config.toml
intermediate_size = 512
positions = "rope"
qk_norm = false
parallel_block = true
init_std_qkv = 0.042
max_steps = 4609
dataset = "wikipedia_en"
Each number is 128 + 32 x the weight over its row's rms, rounded and kept within 0 to 255. Layers, rows and columns count from 0. Numbers have three digits each. The size before them is the row's rms in percent of the matrix's.

# down: layer 4 MLP down (transposed), 512x128, rms 0.545, rows 348-400, columns 0-127
# up: layer 4 MLP up, 512x128, rms 0.56, rows 349-400, columns 0-127
down348 093:099119154100108090091171133141122162166108099144139156125119186208115168132168153125084198106126120071126180140097104067090092119210113074078119111179086117147135181146122124102152188079102121134160090176183134128159135141144086099102088129117123129164141148149135099144165079156115120098075114095105096115110079142145099130143130134125096130157150171134101197191159129112168174127170
up349 100:125140139108145074131088168132085147178152106070160129175151159135094085130190068106114185143132132121127076092110127130139189161140131129062169043102177153169110108164135084103116115142120142108136101156127119141114176156156166119131124182132124099072119162162110098136149126161103092126085109094163141173063135192088146136165130135129153118176100068193130150177122095106148127067097
down349 095:093125183215131137191133147077131103145170173178138080194144072164126090168097115091140154198137147127137152176108113114123094136120106111146154170108095175131127094166143109175186144055134144106170175094090103138165121146097128129121110113139116166185150118095092158119099155162136117117151065188128112123156152095118147121165103169169132088103125115098113191112160086090098100153157
up350 096:113198144148128045147052146152198094175053155073106166178099149061151134107166115123129149138145117159124144118112110129121176120138088081131151179088072142134135117126139123089117191145095083133090123115129134109163133099078166154154103118150132148168116168135128183089164141115133084128115115108130069125107096154072108178145096134127085160070173125111100172168121087116178123124107
down350 102:119068113116113145086147120111106135083173143135165090081129154132099040083103142075114057111151147127149147128105087083176195089136159124133130149152080169107121126113155115144124098129120128088181167109171153127190165148080122126141190103079109094065160078132101066123095123111128147137134151132048171138170104145155124099143142118099221120135113077152144138139144154118099145094101
up351 086:144169102113142101104101073169127073105127086139150126104150101183168149168125170137163077176126107080145107126185105160154138065132131067161141092066122128105129145127076182124150195052129186143119145119062139094185148086121116165140107101140136114155123188122133114148115080140188172153128165121135127129057122124136127136139118113160171167118152082112153155091140127153069086137076
down351 089:134102104147146176092121161122147117107088117162076130124079090117097154122116097130134152159126121174091179250144103085144155123113172176115155152102168139149074106085117162147127059147125150123099102141117151120106173171131087143182174156102167132129165096116183144146157214081100094165157163064192117134123166074141160142132107126120167102179140176138130146121145144096151143126119
up352 098:101180177128139131177159118112142165156177101119138096088112158158157117086156140141113104038091112182115136167134197144082177038201141084111130083143160160135106087148105148136090101111103118136166122119156110109143100121138152176157126105066165085135141104166096101079124129156088122124099123107121070132077098130167192128146133075122138127129119124131179121141139166050162103170139
down352 096:118142143140116118084151144100129133138082165141067128203116117136124135114133090171131125153110122114065157161097139097077113184075077171111114177104157171101097163139056134113165140128132152092146075080069119161171123177135143130188148079140162142118079102128102118111165131073161100161166099158150192134140168169096157129180146167127144112106125159171139113171092142149076098054106
up353 103:114163115067147158181127151142105109142130103130131099150146085125140130162126124141096074094112111131148083057152062142139074085102139118115155176153162095178108148158133115188171144136144135124196143146111066139054167165106140101072134118124114091153099182111152183117115136098136098161151166169204073086117092063137159170155081084113106117118158131098135134098139088149175131175115
down353 110:176137206187132160124115101145097140183116114138075174132131130173103127097108087151067171085068165095108146141120119117150144140146093127135142173090163097142088114128112157139095145119133121161125077060222107117081129141117143165090089164111103094105137123159175094075193101179072069091127056131125127111143162102142103137128099138138121144107101096163108113177155116090134176153106
up354 094:163145126125096119088119136175125127131126095136106168078137113141136147072198136077131142067118122138111103109077157153147141161125198128109151149099145154121106140179154118043099184139149132174118108175142129130094107175119139095145102108109124136158090135154089124087104123057123072124152185158060117185055105176164179122085066184114144153170173138124095148113136107110087113166144
down354 089:137150119158089076112118159136120143137093103120121066158090119150065122088126154144111128209047116122077065134127132122102136134141059129130115080110140152174090149089153147124153093117084173081129097137120119128118117173160119116098118166098102165133124146014120109142120115128078140105097154089127141125174119059099144095143112131110130134135118125092100130057100136202093183057108
up355 094:169125139156141125120168099061120096152144129110065126102119084070139156098089064200130121130126107105141146128085126071115164136192118073094127078165148107117149102150143138093159157180188126155182126123079173093115118130109118080221129162172155135110137165133145091165121148120105155134191137124108188116116114127111139151150089172091147159106097132176137122177127132047075147128146
down355 096:132095164095115134113106167080100126125133079142090123097149149205138089166095160085103116144154151088166050128152130118125139171163116182121109079102118119197166115124193121105151179130081155127094143113077109150158136144091172067145132072092145193097144103103136084148126116160061148134121175073150111129160173113095101150169141085165152106137144134086108156053145178123098141132131
up356 100:169099158114160139125130082139158112127126171101077143127159168194115062078146114148150121102122146182120101090133160097109147126189164139151110149138102135077096161133142112126160194067122176141145132110145116124141111194154104079060059128075192096153086117151153167127094089133149081128137136117099138090166137087172138174131048153141173117146143175119109074146132136067169118112118
down356 103:101167127086138138132130150134102170118090147168095136178089126132101169069154155094156068117138100099182160132109136158196153135126127135149176103148183076125148088149075121147103097057124130092090100148113102142157118120115107116159116161122130104150187142127090150152162124087108103113114180121108148080116186074102090130212170121174186121164081100152183064131144166107087169156108
up357 098:106119087145122114121111224094144154113111189111113125153172110176110112076065127104118087149121160096136099125097109128111172156150079181149120140145108151146145107085094138124115187144145126183123110131136120140109199119122134102080117055154132158101146126172119109092093167124121102138127139121104126114123144059165221106098123099130142170213111155091113093142160063158091157168062
down357 096:134155179141087118126118087128116161128157108098162139066152106090145091111189141062211113116141093132112057109138112102150093152074149131069171110048194106132114129110123091104141116117157079147153166171168166122167083125141130150124088183153161105157086081087085081126128120117128113124099124162150126142151061079139142090141091082167127116113180154109143191142153143119135131079146
up358 088:123127116139055104141144086079173100095197132161119128113090162133138137155111119172113098234151151093137115154199081121127125134115115165119085111182135120176141200123112075172198152124143142089193078142126116111115127102125172139137092096098158147053114111121062110147106134145090096132130098158178146111094147105134147134132157097109182144123139166079152108077169138098118150162104
down358 091:093092099113150141139154099130075092143134107107166028165128111154137052120129122129142119151182129210093107142163162064164126120163138067089138104093116131092130123128141165072122089136129118172075212122125114128137118153148125133111189155127139139130174089051098131088147118135087100147176151170084135081142113211159117104134119149112105137126100148150125172139157088131126170117181
up359 085:109186131111133103113138175138120127159158097107146115146121120133081162121161134200083136051135115116118162089118136137074173065066153142109122115117071123107057124121165132104122142208138153167107071157091170116140133121131076083130151088113107134182137135142184181145133107167142035075119149098094174157160086103128105130077109180120130133111113091116147130137107119175173140146178
down359 093:023118132146152116179184102138128145087089158154113097210119150068143169096127105124115099145181149123086101142094151099135141136157139172138107113101091139095164146190102119132078093115111110099102110146063201160165134094129105126184056104148093132105119124161102098124199144137097133144150112169140115102113089082105102170105111114154140146130177103162177136078159129147135181155092
up360 085:237113152091134189192104140148158076160160142131183127131123064127114084103067063144119129120161149062118150120173142102160135122154110104165142107095135083100129177103180129117101122169180106161173104112113123100147121166127088165139113141149129140115144124160152136080137166133104129133111148123134150133206177173161073104080149171134094125129098118055077095155133142171128147131094
down360 100:111158143163134161095089127052121144131112167146095105158149122064125161135114099095156193064174129082071152172134132146165167116100140092197118145124197093078125119104073174084156070125134083128159121141143125167152156088200113132114190162122140163150157105117124156160123161124107080124164125106150103106130137111188132186163133163165087100181087141106093100122101137115152093141159
up361 101:164113096086101141102130109074139137139130132129119148131178091148118102133142149090121102105111115144166152089161150104130129140172057110083151067013133172125217163096197162151201130068129100167127148148113138135150099153169072137141113097105137113116155068106134152129183208104096149127131128098143091121145137105120155142166117159083091130075119133094126125159112152139071120173152
down361 089:082134120181209120140126130182148158164106152150114125125097144164116136147074112150105183156078135120111157092118154154139143133131102160130112208182104143143117128118091112126104102172075154104080157154146164129164171093159124089044093149103150131133128145101083080158120072116127090102071163083107148171099118097087082088115089136137099110153161152075036148106101094114141145084144
up362 083:125175079138138121120134151100071120131130166134174127162112096210113140156148139174102121136155078158104176170167108120112189167109120108108176083135085131104135158145134115131065106117135131178129151173101127105155108149160119160201150163143123062113123046112120025111153115103105114073150097149076129139120100158169101150122070143147157117123136137127086132096080107088148096202107
down362 087:102090143116122100096158145157151127129103137115148121162076168162126119199189172179091102121124161096166070083166208160178077125135119156117162141072125135168125161108052111119139130131119145103171117123098111136132142164092143110131127137139152162172131123121093102128110095138182172151132192110137148110204209141128151187134095126109124105163045116163136188125167157104086132118154
up363 094:142113101125103134103123113111113091155128161151110117123126128149105096133117149119105180101182133064124167158080163134129135100096176148102039085133130120199202175135108157120180065122143153082093090161096141195108186108120136168104126089166146082126146140144154143188106151166139127121085079099125191120104152148128143187156091144148148117136151050162151106162164123137056154140098
down363 087:141156159131111095115095182176156207134110101173118076176187150148125125099177158107095105124129134108111117155153146126145086116180108128151163181095083175180112136147095125116189154107106154155162103104066111176096176137129144131152117162089107102111090126157139143137128127122141124146101181135165137081145089171157068146155094144112101073105203041144168154129090073184133128132135
up364 091:094131188150072120090144199105165064098125110101183067116147119147154182173133066178121140156136137121163155158103100125161125141152055076112135175131105139102124140128115127162075202130106132113111146149092147104121093137123106201104083080161105081161161076115106103132132197098128168168103106109125179113183137150118121062111158103131145106168136122164164139114148119068120135141144
down364 088:105131117086107144125122101125135133139079126107071113124143120143140121085143165121149141101200153128130064104150182041091156116093144061151128172146096138130116113140154103184156129146085118081167082084101084109130131133168117111119138155097106202175135132153125187113149102104149097110089194090149131175133132100108090115080103211165136107072151152112153107130166166037140109153131
up365 099:117141122172131138157118153079133127074143125162065165130069075172165060068114113190141151144129122182153104144105133129168095134097136131159110100137110107186114119111170140157127097059136137142174103179167158091128109165104090083119097178128149142128115135154203097123117161125103202127123149112138149096123091066110142166125100164164135169095148124113119158094036118106165185095106
down365 106:123100136092107104135126218068196150099133132139124131110169142165066100106105129085160066155163156130128124136081093140095158111147155105201127087077091089131136144184123110065116134128073157109124121108100201086144137160158098071168132163090146097188140144144119122137105132184162107123127151181159123109123112109179102096087107061100161132096108120154141084142095131138098074097119
up366 097:134156134167081097115116166143097159128184165149122111105136139156137150060120089147038112122081113175160105113115092108138107115166152069121173164079141073097148182085126130165083159117132090098118156196143140163093102052152115101168134115099147103132146110101152097090111177144153136121154112126141053138155114081145085111086091149103139117158176090122198173065121098121134161143126
down366 100:137115140168139127121133122123136117090196096097157176091099195135093102132186151133141160145142090100151131078117073109143129143143156099164153088121064109113117106111129153108158089133091153055169197119144091121116111126130047142145135152144188155177069131080126120101074161099159133163092227111145158115113111116099144076199102116112129113118128107097128138181164174112101150120177
up367 097:125179139130121125087123094141142110139066164152133125103180153110140178109129139072139149057102124156126118156117160164168064112072108123136097114105114156165145107174169124095076154181109113096122083118125135042157178134124195162136126098129106098105175152203109151186107102164177093127146190098191136156135126120133114139092128147079108127117108121079085146156133089153050136090138
down367 081:060147123070135135108144140086109117149166131123145131143065095126135027106082071090145112112113096188149109175127113120059139090171131137087129139153136114116144131091107217155122124120137107129144165169103128163055062129172072072149133161110178107121080105130159100124167140165086129105124127165085096147173136103136118161158120116133131061131170128147198134160115181133137128136132
up368 096:133121112111101199135124120096162132143088167137164153150078112155111074151143112094157148143183159135133144104136136106079137110132166190126165119112118098159161114153111127113120145123134091213116127147145202136102167103110117165095133097156145099112134088111156101124137078128173189157143091142095201110204097140081089035133135124151147101099116109104198075116124153112170057093095
down368 096:138136089094111165080109092170110167118067089128114140068072134066151108141116127167117054087059050163110173121094163120134104099171115092155172133139162111084150113107152153122077123144170143160146159117153142156195088132153133147131178172164159125141127128102180168195132133168148131111113124144156106102115128108126120137130152150157105098133169222072084137139099135146123108182159
up369 096:115155115161180117111168101156110136127115097157073116168155138135158122074128092099192151163059088134142107144111086100102164075147076124117071123077172207163129137167155124148110156134219095150098196112123132133156186125089138122077127126174106141131122143107144136136147146101110095129076135125152089133129114183150132170083131141084125175148098141099146189186153155165066142105098
down369 093:144115116137082140176122090125147099103149120076153160079096106188150123099122134124114164126130105092151109103129179122181119114133158115154148130162112144108126135057097190117113175142141119166152123188161118159079117157122073128128097166100108052185102151156141141057135109158083161089118186155152149164121053171097112151154095125145094120108184143128158058066119166182164149093160
up370 099:121130092133123075149149125126168080103194145098155174169136114128126141123074101095143077142141093135114084103105123155131147080094136131115148091145122115129071102144157139141130165141157153207183122160084124105118122110145125110111146030158190136083124097160170113084146114083133113171146098056135104181156090140142123152184178105118090079172163147160121158074180098086179085151126
down370 105:138146153141100136117208129174120236126125075107127104125127103088098096112083067128130139118153143096101102085125138145124062169142106115108093168161202173072146145112112047123094052117129189121125121143074129112136138102125076134124126184143108148152157147089139117151126154095134147175147144122114126131095115082155097196142134144124112154081138122075089155096116140118096176060115
up371 108:109119138073119069133081089179179157131120080160139097044138139075118102125133092064172170072121125129133124084142114125164099175168179152148089191117120074067109139122082109139131105110135109131137193115177108109097123144115212140187114053116123151131115179176126105126125153127151174122117169147123183114117111114072141149205145143128148168136151167149121111126120138137135162113132
down371 085:210138112150079126139141152123109157130073149120188184156132106209155165137135149142094089112162116075095173134143186131115170077136054162142161094127109110164132113168169170094151114142091194086090076094147131147129115076152123087069119137124114151149161111089083108086127098173162126115140078092153158099093128100152089156089125145124125126138118083104137103169136088147137085124192
up372 097:111129138080089162121090168168117094147117131113096116081124135111145100115168133178116135155122218164168083096117155073085116098101060118061139089106107150175138079151127208140171129115105120047117106046174116156131141150138090161104117178151117129115149085102198083107113126131151165113154175086139118122123164140128111136106159121168123087117125206112152101087118117108085120139119
down372 100:161123132111106114151129092094127111105116129123101095146086148096118151135158108081108118100159182071105086102125061156156097151086154059135134101141123144101087077128166107175122143104110140104076172079106162148129138139108136080200092118107141192204144084147119136107108138118145107167129136171163149137180111113140120127188158133130033121060087159092092144111185205148143147152133
up373 093:082154108153100159098086153082103139106162131185069112035137099124165166101142102091102127115124091130110162125121079143120104131173124117128141159092127164123115109100139092108111110120139194138108131131129161194157151094168092173107116137141094162126137153053079105143159179053120162143174141121185108163042132106214116082105105149201152130123164130134140154135106117120130164162123
down373 089:093119120132110095142149104158139146145100173143202125169113105136130098180156146164130164160142181081195102108110139147085150154166057079105125119110125149095137105151108108131145148143147130151119108117075097060122175121111125072092113170107060107099101124191127102106145153191132154148106174140065169124136134134034135108137158122124117109175108159088146202094159163134134076190140
up374 102:145138182060073142153112125100173169118161138153177167109113111118164076080158133095164139096083120150148066121137109100131171096154134088109127066135151109173117121100098138169113120101109098102143154118072174124034152098194124174123147149196179145095190113118185155146091137122171091111109152183080142140083125114047146123117128115111130145126091127118098121118130168165144144147096
down374 090:035120063161198137145118149146099103122095090133054091127154135145123118167091117143137118147138112119094122131146092140114067095093119142145105168091080197079132102127089135085109075077131092126119056071127082103193089179136128075145105128128070134107050175143112126102112097125096137089171112127164143123107168127148166118158126135165169077130136126146092108092131147123084114141145
up375 096:083161153128139133137119180075117092089129073169141118123159123172114091148108144116124148103096103152116125130168082133194043109185141129146148078125124141109105115129086077131139176147110169138112113118151092143161086112115111127082099148145125164125122202123145119183123070133130201129126130126108118094119096213148077120134088160141119139171087130163063072171069167125073167137180
down375 108:134157129096095104130127147109111119110118127087131114134135125151096146105143158194109112130143118132180143116086080089110143115149180103135122124157138128134161139161146119096148101097205095154167134137147059122145128068158143133155190101147101163049133105153123156157095139121085101129125071076139070080110155046103106121131181135032105086140153168169143130103094173050108198148124
up376 093:172164101140148103097086145142132085144119105108116123098103172111156157120141142115152099125095197153105145130122158125134079143160061116111089144115127114167128170101071186075153104184196173132072159127141133187167125137062196085139111155129114132152121093134108119126103133073173125084179136112124139120175153139120180118130050149116094113193128148140115116067136129154048075162139
down376 098:112190150113126122168117127196085182114088201133153166162119123144111169167086169127135142171123164134148145124140084148115116192196104128162089117101180145123135094144101121138164119095076115155109143106169111121114115145081117112100157164123127141161135086089164128159177097138098096177145103132112041102141086070083133156160065052168182152090138145077100126133149120120119128149078
up377 096:099150067154095164149129113119077126160139099126149192099125154122169161122112106140119132108129135170181139075159113149146169159124145149153159119081152099096104167161106144144123100128134212151143126108099162071051141127156190088130086165161107094146121130068159125049156139188123178168141193089117131170087123119168100105109121076127148087155090109178123081172153158139117141086094
down377 110:139122150171110133093117136081071117126101117097139151111120138101140131135089172089135163132146114101126120091151134153154139044170133142158128167107162098113088092136132164178149132089087020142174090164133151117074161148122142171120100165130099075137104120139088186135121216187162154072150097127122119101132138071170043101151094171105169115136156072124121128139077099116140112129113
up378 103:102176128153089076162115137124135050091214091115125099135140172155119111127202132134158083114147173104093105106185112113161178144146119108117101166063113144075084132106126136126114114128164133165095099074158134136102145141170143105152139223119141141125128148169118135147157131104071114109126121119141201140076090142163138116109153122110062168144149086093162100057149143078106110107078
down378 088:094079117123091146074140139125115214137069179166151159199124155146095081089084144118116157155124135064072081130074160146168120121161148125130061130073105122168179095157101083138175101136057134139160116102094075085097150125159095125144098087141127124195130076124085150066128138134137124163140147141177112109136107140077138127097138137136109157134128139160090115099126183108152093161128
up379 088:124125182166085132082095125111152110101084121166118091212161131162060173106133088141122152185088163127169101092117107150122165135108128082146099091141095131160151152175117095153076151120165085104058135074101134136143117155169128138106125165134126142179131172117107135140149084139093173163087134094116112243142133120147122088150102136120090182128093143180136090188091149161152157139131
down379 101:097119143140143104129160191138123138116114115124140111098120144119121159135119174118105190176159174144180080129133155125150160157170114186151136189126101057110138184117153138139121113122168106120140152183093123160075169064093130177112181153087127102173148190100170147066185123152108048165082143135152119114119095164092113118163110141094106050111121087123112145164101173068142115143114
up380 094:120086103080195138130157100137067113147188100168134103121196159187144141085097145163169152101120194086187079121124111140139134112133140156115154140092169124157051175143079126145088112143160138142127094178112149122159149074153121141183121103156123081129206109124157082079093178113198153134108130146132125150120142115110099114153100145169140110167118076151076090137077104090132132108141
down380 106:098125157090236134092161145150071106072073096178072117136129102122129129132155130098177175169145160083147104100127139115148159143084119190147137091090119119158130172199109140157148120161161096123125105155085183118166124170132125098085132092142104123157128130122109197108107161162096088130155109160195128041132129129086122124134142091154085104098126172094095122104093113147161181122119
up381 105:122186127179104144162157166142136157100126128133100131160128168133081083107135170109122069123163091189143172190139180127075184138128149096119090119133120100146114132072154121174159112112204135139127077132153145114078154129076123119082086178157124154136072143130156097126073154131115146136152141116048059088118096168147113141087131175110163094132162124143073179067122094119129077102134
down381 102:100070118100130125073103093148105144135162171124096112154129124133130170105114174151140090147167124041154104145120130139168063117191120171072120129119157166178106129166123076176140090180171132123137102139207136090109177137080156111162146087119131130093094131100133049139134108157170080085104140106111109075112124129147146091161128145161113109133112123117125162189150117163082220166138
up382 092:177206156086148105124098108132166108098152104124153074171143165114118210123109170116121156118203120069112124198147103150163193121123128151151170088079113092139160180075098110124094151166133117140129138080147132162120144110099136149125083126097091046150114121153091152111102135085073182124089151146107130188099127130115119182055109130131111133143133170086098097093117125092114121099155
down382 113:157106136110143116125127099125158062174112153190113059159158119187097091146127092158127106149120120137157171135178066160164145110089149129149142170167127128075048121112122126135152129194138171167142163192177160159135145121099131184171124075164149182129173088149089111128176117110082110052073142163163091153113098123144147146136101097088087108146110157118119109119145139160137065122147
up383 103:127175160069137136097149166111179171138130132122131165132089142098122105136140130149144104162156176162126121139122121160119137095087126089135063106099081101109145108221205183122088148106157131124135140147072085085170151117130091114190111141117167083143133120180180102170161193152169161105089160130124133179139081080190135155044167101127115164153131099104153130149128095100132105127092
down383 108:121127112101119129109095127100108130197121137114090121156103109187206162131110137165139119139104143118086119113161096054111157115107113112109142116175132093187145123108128108171134093143138104165160119116181194177103078089185095154160121087126162153152144117126134122116092123151120142154166162166104100050098155065115116169198148154097152112193155081140225156110080130130155162146092
up384 106:149180148117125111113127170153196178095059115127080135153141141167152112114095094153178145097133109149111090175169081123084103189126064140119108128144120178131119125109164117145133119129096073074113117087093095112124134136114156121146149163155122137146149092092151129075120096088146146100115134101132131087054210133134174079165114102127178119163063113118129133153176070118113097208186
down384 080:139130095126149183162118096135128075151165087146148140090087128102119140125100201133127161125120128133128145135077141131151159129108114121154237153128143119085161091122121158159095172095123174163114160134132176139074134112184106153140153114124141140140108155209132119165090145107157113154150106127113137157167096117138105150133127151099070113058239155121110124090060183191150184098095
up385 088:153146180202124102112165084056131146137174085089155127124167126094125054198123121135142134150106188109132115169061135139128115097077119139100125077117154082164137130141093120141158121190123145097103166129145090150137096111109148217098091122179117165193136137133116118131112059142122124160208125142136136106115150103173119076163128147158142098071144107124071137131122165107130129157072
down385 092:137095146162106060129164144145017102102042127163152108129108120138151136132121152117109131119175195107153093138152176156138158153143125163126116150083131147130138122075126169165149097146109158126165087164080095181062151122103137120113160131093101085180125077073057138152146077165173154081115139168132099113134126087087114092145112141103142112110145118169135190110152161129174169096100
up386 102:100186061105112084161098123071128136183097089131135071181105120106103111183145188118139094147145094124233139135098105143111144138110093212145193136128130162091123135107112113176175147113125140149056162129136149059102065135171137151126145147112141133143189123077150095154116135100154131075142100151146139096116097142125156154152137074134142133144115115134102136095130150090194109073124
down386 112:125130172127147096100113120125173147147091104155122114153111146075092069128100136112135095140129095173127076135181192106163174099165156139126151112060128187103115146127182089186149134150149100134071192150145085156126111122124099119128052176145146127192158115093131158164115140114050126102112086172074151082123077133161144113164140108119124090123093140069112167183136153070111121121177
up387 099:026151107123145166185102112096127152161163066120125130102168150141148149110084157089160142127118172147097172127148116157093121079111133129126127126077108147124074177166068122130116114175129097174090121136068188029132138096087138155081075130095125165126154138126106117117159199123141138102183157139064184166162181173110135121087100143129103133108102110106121135134139108156125102104163
down387 089:158156169115079062135109164120107085115102136100168125079141110123153105139071139131128126126139157174158163172126131155159139145048090148142141133124213083103139114149095149159161128134164095111147144202184075184159136194140102119157156139070146103151138109158142166101140098139106108132078058118120119139137115149207125125097162161106167144158165124144127166179142183189164132091094
up388 097:127127107107109154059103109132125152149121169146126116075097136159148125190193132052168119145064087138152159099132117181151175097175127152142107135145138107149113135136104148172162141130154132103156099129143170110087197123116145088158159092129118106115115115144160160141100130176117137120155147188117137125109162070097159156211074146034102081151045093125092167145125111126143093086166
down388 108:109111078194156079127137086139107131195112120102170164099095119135155105071149131160081121089161081097155118111117159091085117076172175115103169112074182119117112121087168114091142148116134106167135116118138154085154091193199088115137130079138156156068123169123115082170134069125187088154173123150131163095129130098149159110132143102119135162122114146198097151171142133107091064148155
up389 108:100100122131118093133128141149141111154086139111195170107121086125149121109084140107152107104131106151083165099101070081054129129114147129160102160114131132100093128185130127074108108191172107137106089148148160142135185114162148107149123168206119100130193141145152091076158171113138100086085194134159113139183162174120184170141105132100081130107093071093114120157161126135173100216135
down389 099:100132097131163133175165128081083159130121131107116094093083176095103120076158185108130099098116130087148101186110190132129186117169193097101103157197190129135163168101142094180165105163159138150184106102156092173160146170138089119146114127085174178124153122134094122120144147163137178129154095111131137145199093127142115156181148157186175144130142172158120158163128148091092088160133
up390 094:086143098174112131151099105096125166137142114159152167132102111161148075042136085139119065114107123166089146121125126155141103112202152087083157123131113164170098070122130116128145143139153121149116058126104093124096097162145159165133123083159199156057067103129127114088140111123128129159147152110107093134185092145083094091135122172094149167095119120075102088157163119182051191139111
down390 093:146153133122119130119200161124183165144104142119089129130134120096100147147081141115114153170141130164132116093099114100147102154147168169158112157067138136126138101217077116102131137118136092139109156163089117096158128107123103059104165139118158128155086182083153127150136160119152151161202111104164124200113075150124173140077142051177112094152175137173145174139104116053141091161197
up391 104:133131091181088122123056090107136126192105156128115120090137124119098149156131128149132171163121170111151119085134120093195145161112137134117167137115089134131132117107137131161114142100113135115148135035145134121070087107224090198120096086096188184146117185151085023135146144177129126163135121165104092143106173111175119153089090145100108117076163099157156169106111113134149145127131
down391 100:138130120081167119114126123092125099139164154126149144170186084167173082123172147130125085113144123107181068149130129128122098160150143116106085106147108140126151160141110102064188121160148096092127149166048174152167195115091199085142137121117100135131149086122125127153148167124105158149089126133104165084131181149085132169149134171107087098167113145117089169036047147128116067162124
up392 103:117156095141096123107157086145089107122145107115119165153099185123103119117091117086186101136118187134152140102041070148144114148092170127136163116153147105114143173111086161175098132105144173153164149101102137148159108148147129146140081146130101147155086174074127159119148131095189194098166079130056123100136104118118102084122204132151172104112170140115143076072073154063064126146138
down392 105:113115139129117127091170146159144077092113116156130138102134121106124136170058171119158128107154133122164107136119134174148180099137118116141134100133140150072145144122089166079137136169136142128197163182175104097130146039109139068144133142102094112148095138115127107002160124143120132115157173174142145106115143094166134159157114166166133201193095112097040156087114119079135135091115
up393 099:162126113137162143134154106117168128118125136185159117147105095113113179125153123168135120170143170101216110110127125065029161131124196166160135158151110080122080116088133142143107197179102090085086167129135144102149195169151140097099119141160147132112111136208139131108084089166116169134098125119118112131102141101148057093128114144124143150155139173199160092115104147127065083098121
down393 101:163118175155121191079151181159125110126096139103188179129098187102177120208155176167105115114166124100091171155131151114137076133183152134091113098163139103113088199192134170142131133142125114101125185168085107130148113073153153105127101138139111087142070112069135078119163151177148098084099142146153125149111112110146183098128137118168154149089157197163106126134129095152140094109102
up394 101:136113144149089158131093148165163136079080175091125192161098141129082124101115087129145145185088133142148101089089136146091115124123152083134143130148112130172122050177125182057099120039110119145131071158175136138169163212187105140106077134147121172188112127107080142073114091130148132127121106113131097144146164148098135068105128112131118151102162066110079081126140140142118102094139
down394 105:087161126238113131141088155127099064106188133128090128091089104186202070117189126140114167113116144132120122122127105078129135133096137109189110148145112148074128109102128143078108111158048066111138118099131127097149206082135124092096132104131123136143177110178099171127160150124130156130167179169152074144130098149088092083120091114132140110146112125173099141114093137105147132065129
up395 105:104118142149136112106126142155061117116165101180083121194128171104150142160073096144135125073139125113121163199125110127124083196095120132133163173134107087084155111111156138111090130040130097096105182148199155070168161158173079143108160089108160126210089156154106138171123112157157095110165073144164157162170159118082157135116141138138167134118138174128119097131127115103093121083105
down395 103:147152120168085084159134087021199118116116116143109116140164131143125141144074127134130140163147141137129116100171148112108097105132170133136143044092181149151165152083057170144121153130187129086172098138111142146132125070121126114134110113152132078171088078116168167121113106155064177111176141102161099110126167164107166145124094116138067136075130096167107138143174166142060151150106
up396 109:145122133096136189144084107173140151116106122068116132143149133158103087125178177105110097134148165104147094097080171097113140094154164136075207153092089150138129185183129164107125171068138126104110110180161134120102168092094117140139102105109128118075167156106165135097086128141134170172134117094166127187086191153115127160081124073124120046096081137125170078123097074102145150137160
down396 104:175113108118122071075162113105123106131120178152141089176147174132143141123120177178155156163161145165134166065077127153134125152093110151140086107115133067140174110106101091124146111152176126155112139111159070127153087097147149133111120134139117106110113030109167153184129145120127098097119117158148149097115063145084215097091092091123063146095114123195077086152105141164132140145064
up397 092:124128101148138146112070135123089082160117088121192163143151129115160099200137197100135148172163117054087099108087143141149118140106104102107165165127088099174109147174174129135157205090129097151129132188186141095140113095150087120171118106141180134076142167174131119156159113123170110136122171066137147079115075141122104147096168129130120081207146127164122149116135097117096103122061
down397 099:125076084176123143142165102107126146159164179136106166168100109173121115150148091158127118144113126130212152160124180126106172123156151159151114122069113201166162208141123106107079079180132115111108145157036117093150149162163086141128132136132105074156177168085116148107095152112140126115125138128161121119180124141110145163182118115148073139046162140138145142140161104076112174074134
up398 096:029093137137163140148144156117047124150146097108163157107174172160132064110136121122139100088087139058103189132170189182125179112111122161118155107109170165129162161087102163091088117094157156153112157163135166161107128122132168116103065148144130149174090152097154157161106077092073135100097100111125137117173183132147113127090148107108193160116133124151129104153133100172091107106088
down398 116:106149111164153121187146144116094139056153089167196127094063106105094082157107148095117090094159089137102141123186159122158078125125140104134152123237148092142127127052110114123165078111191106146054158139192139132106086152116153139127081152120115125118122150158101111138169110096061134078131130123148117105164104078174139163087095159101164147101122166133108140137126142183118117128103
up399 100:128170139120169072103080115144136093141116151080106207121136168078122123120117139099206119137142109138123095154151130107168117142049156153187143078174122186146172153124186095152104141163105120215156068189090100156092141111139140135097172191131126112091135111160113189087074154065140102118113114115077088110113143104133112157095132134094141105119147112127148151102127069103153122133159
down399 098:136114132162122149190158125081195112137125162191115106150070086107142091106073084116130083117181102090147100111137144102092191156165149156091118099127111147112065110158121128122097098134103162112130120079142139135122101089135173100140047126164129144184106127121082080107121124182091139147116076188223120107093173139130136102184139116122095126097160116096103138102135178192115169132107
up400 105:074203101116079150148203138117133137065101108126118142120154102089177111097113131109140122125143068150090150132157125134143121128115121118121154146168143085169102165155162135142193134140108103154108165115121124194127159134184118121075110126036157087123129131109230123171112137119122130126098133143204187118052151096105151105120142126093126134135101114100130103117116118058132069193102
down400 111:148124129126115207149132128145106153145098112199108112099180095111126151096164143126081091120130165192139076110091072117129166124083181104128165145127155111112153135115111141167116138116196087078108093129124097164118125176093145124081159113069147134080176085095121155107156145082120101120129074148111138149078103205085142102141140170107138084098079161154178137119138148031122136152089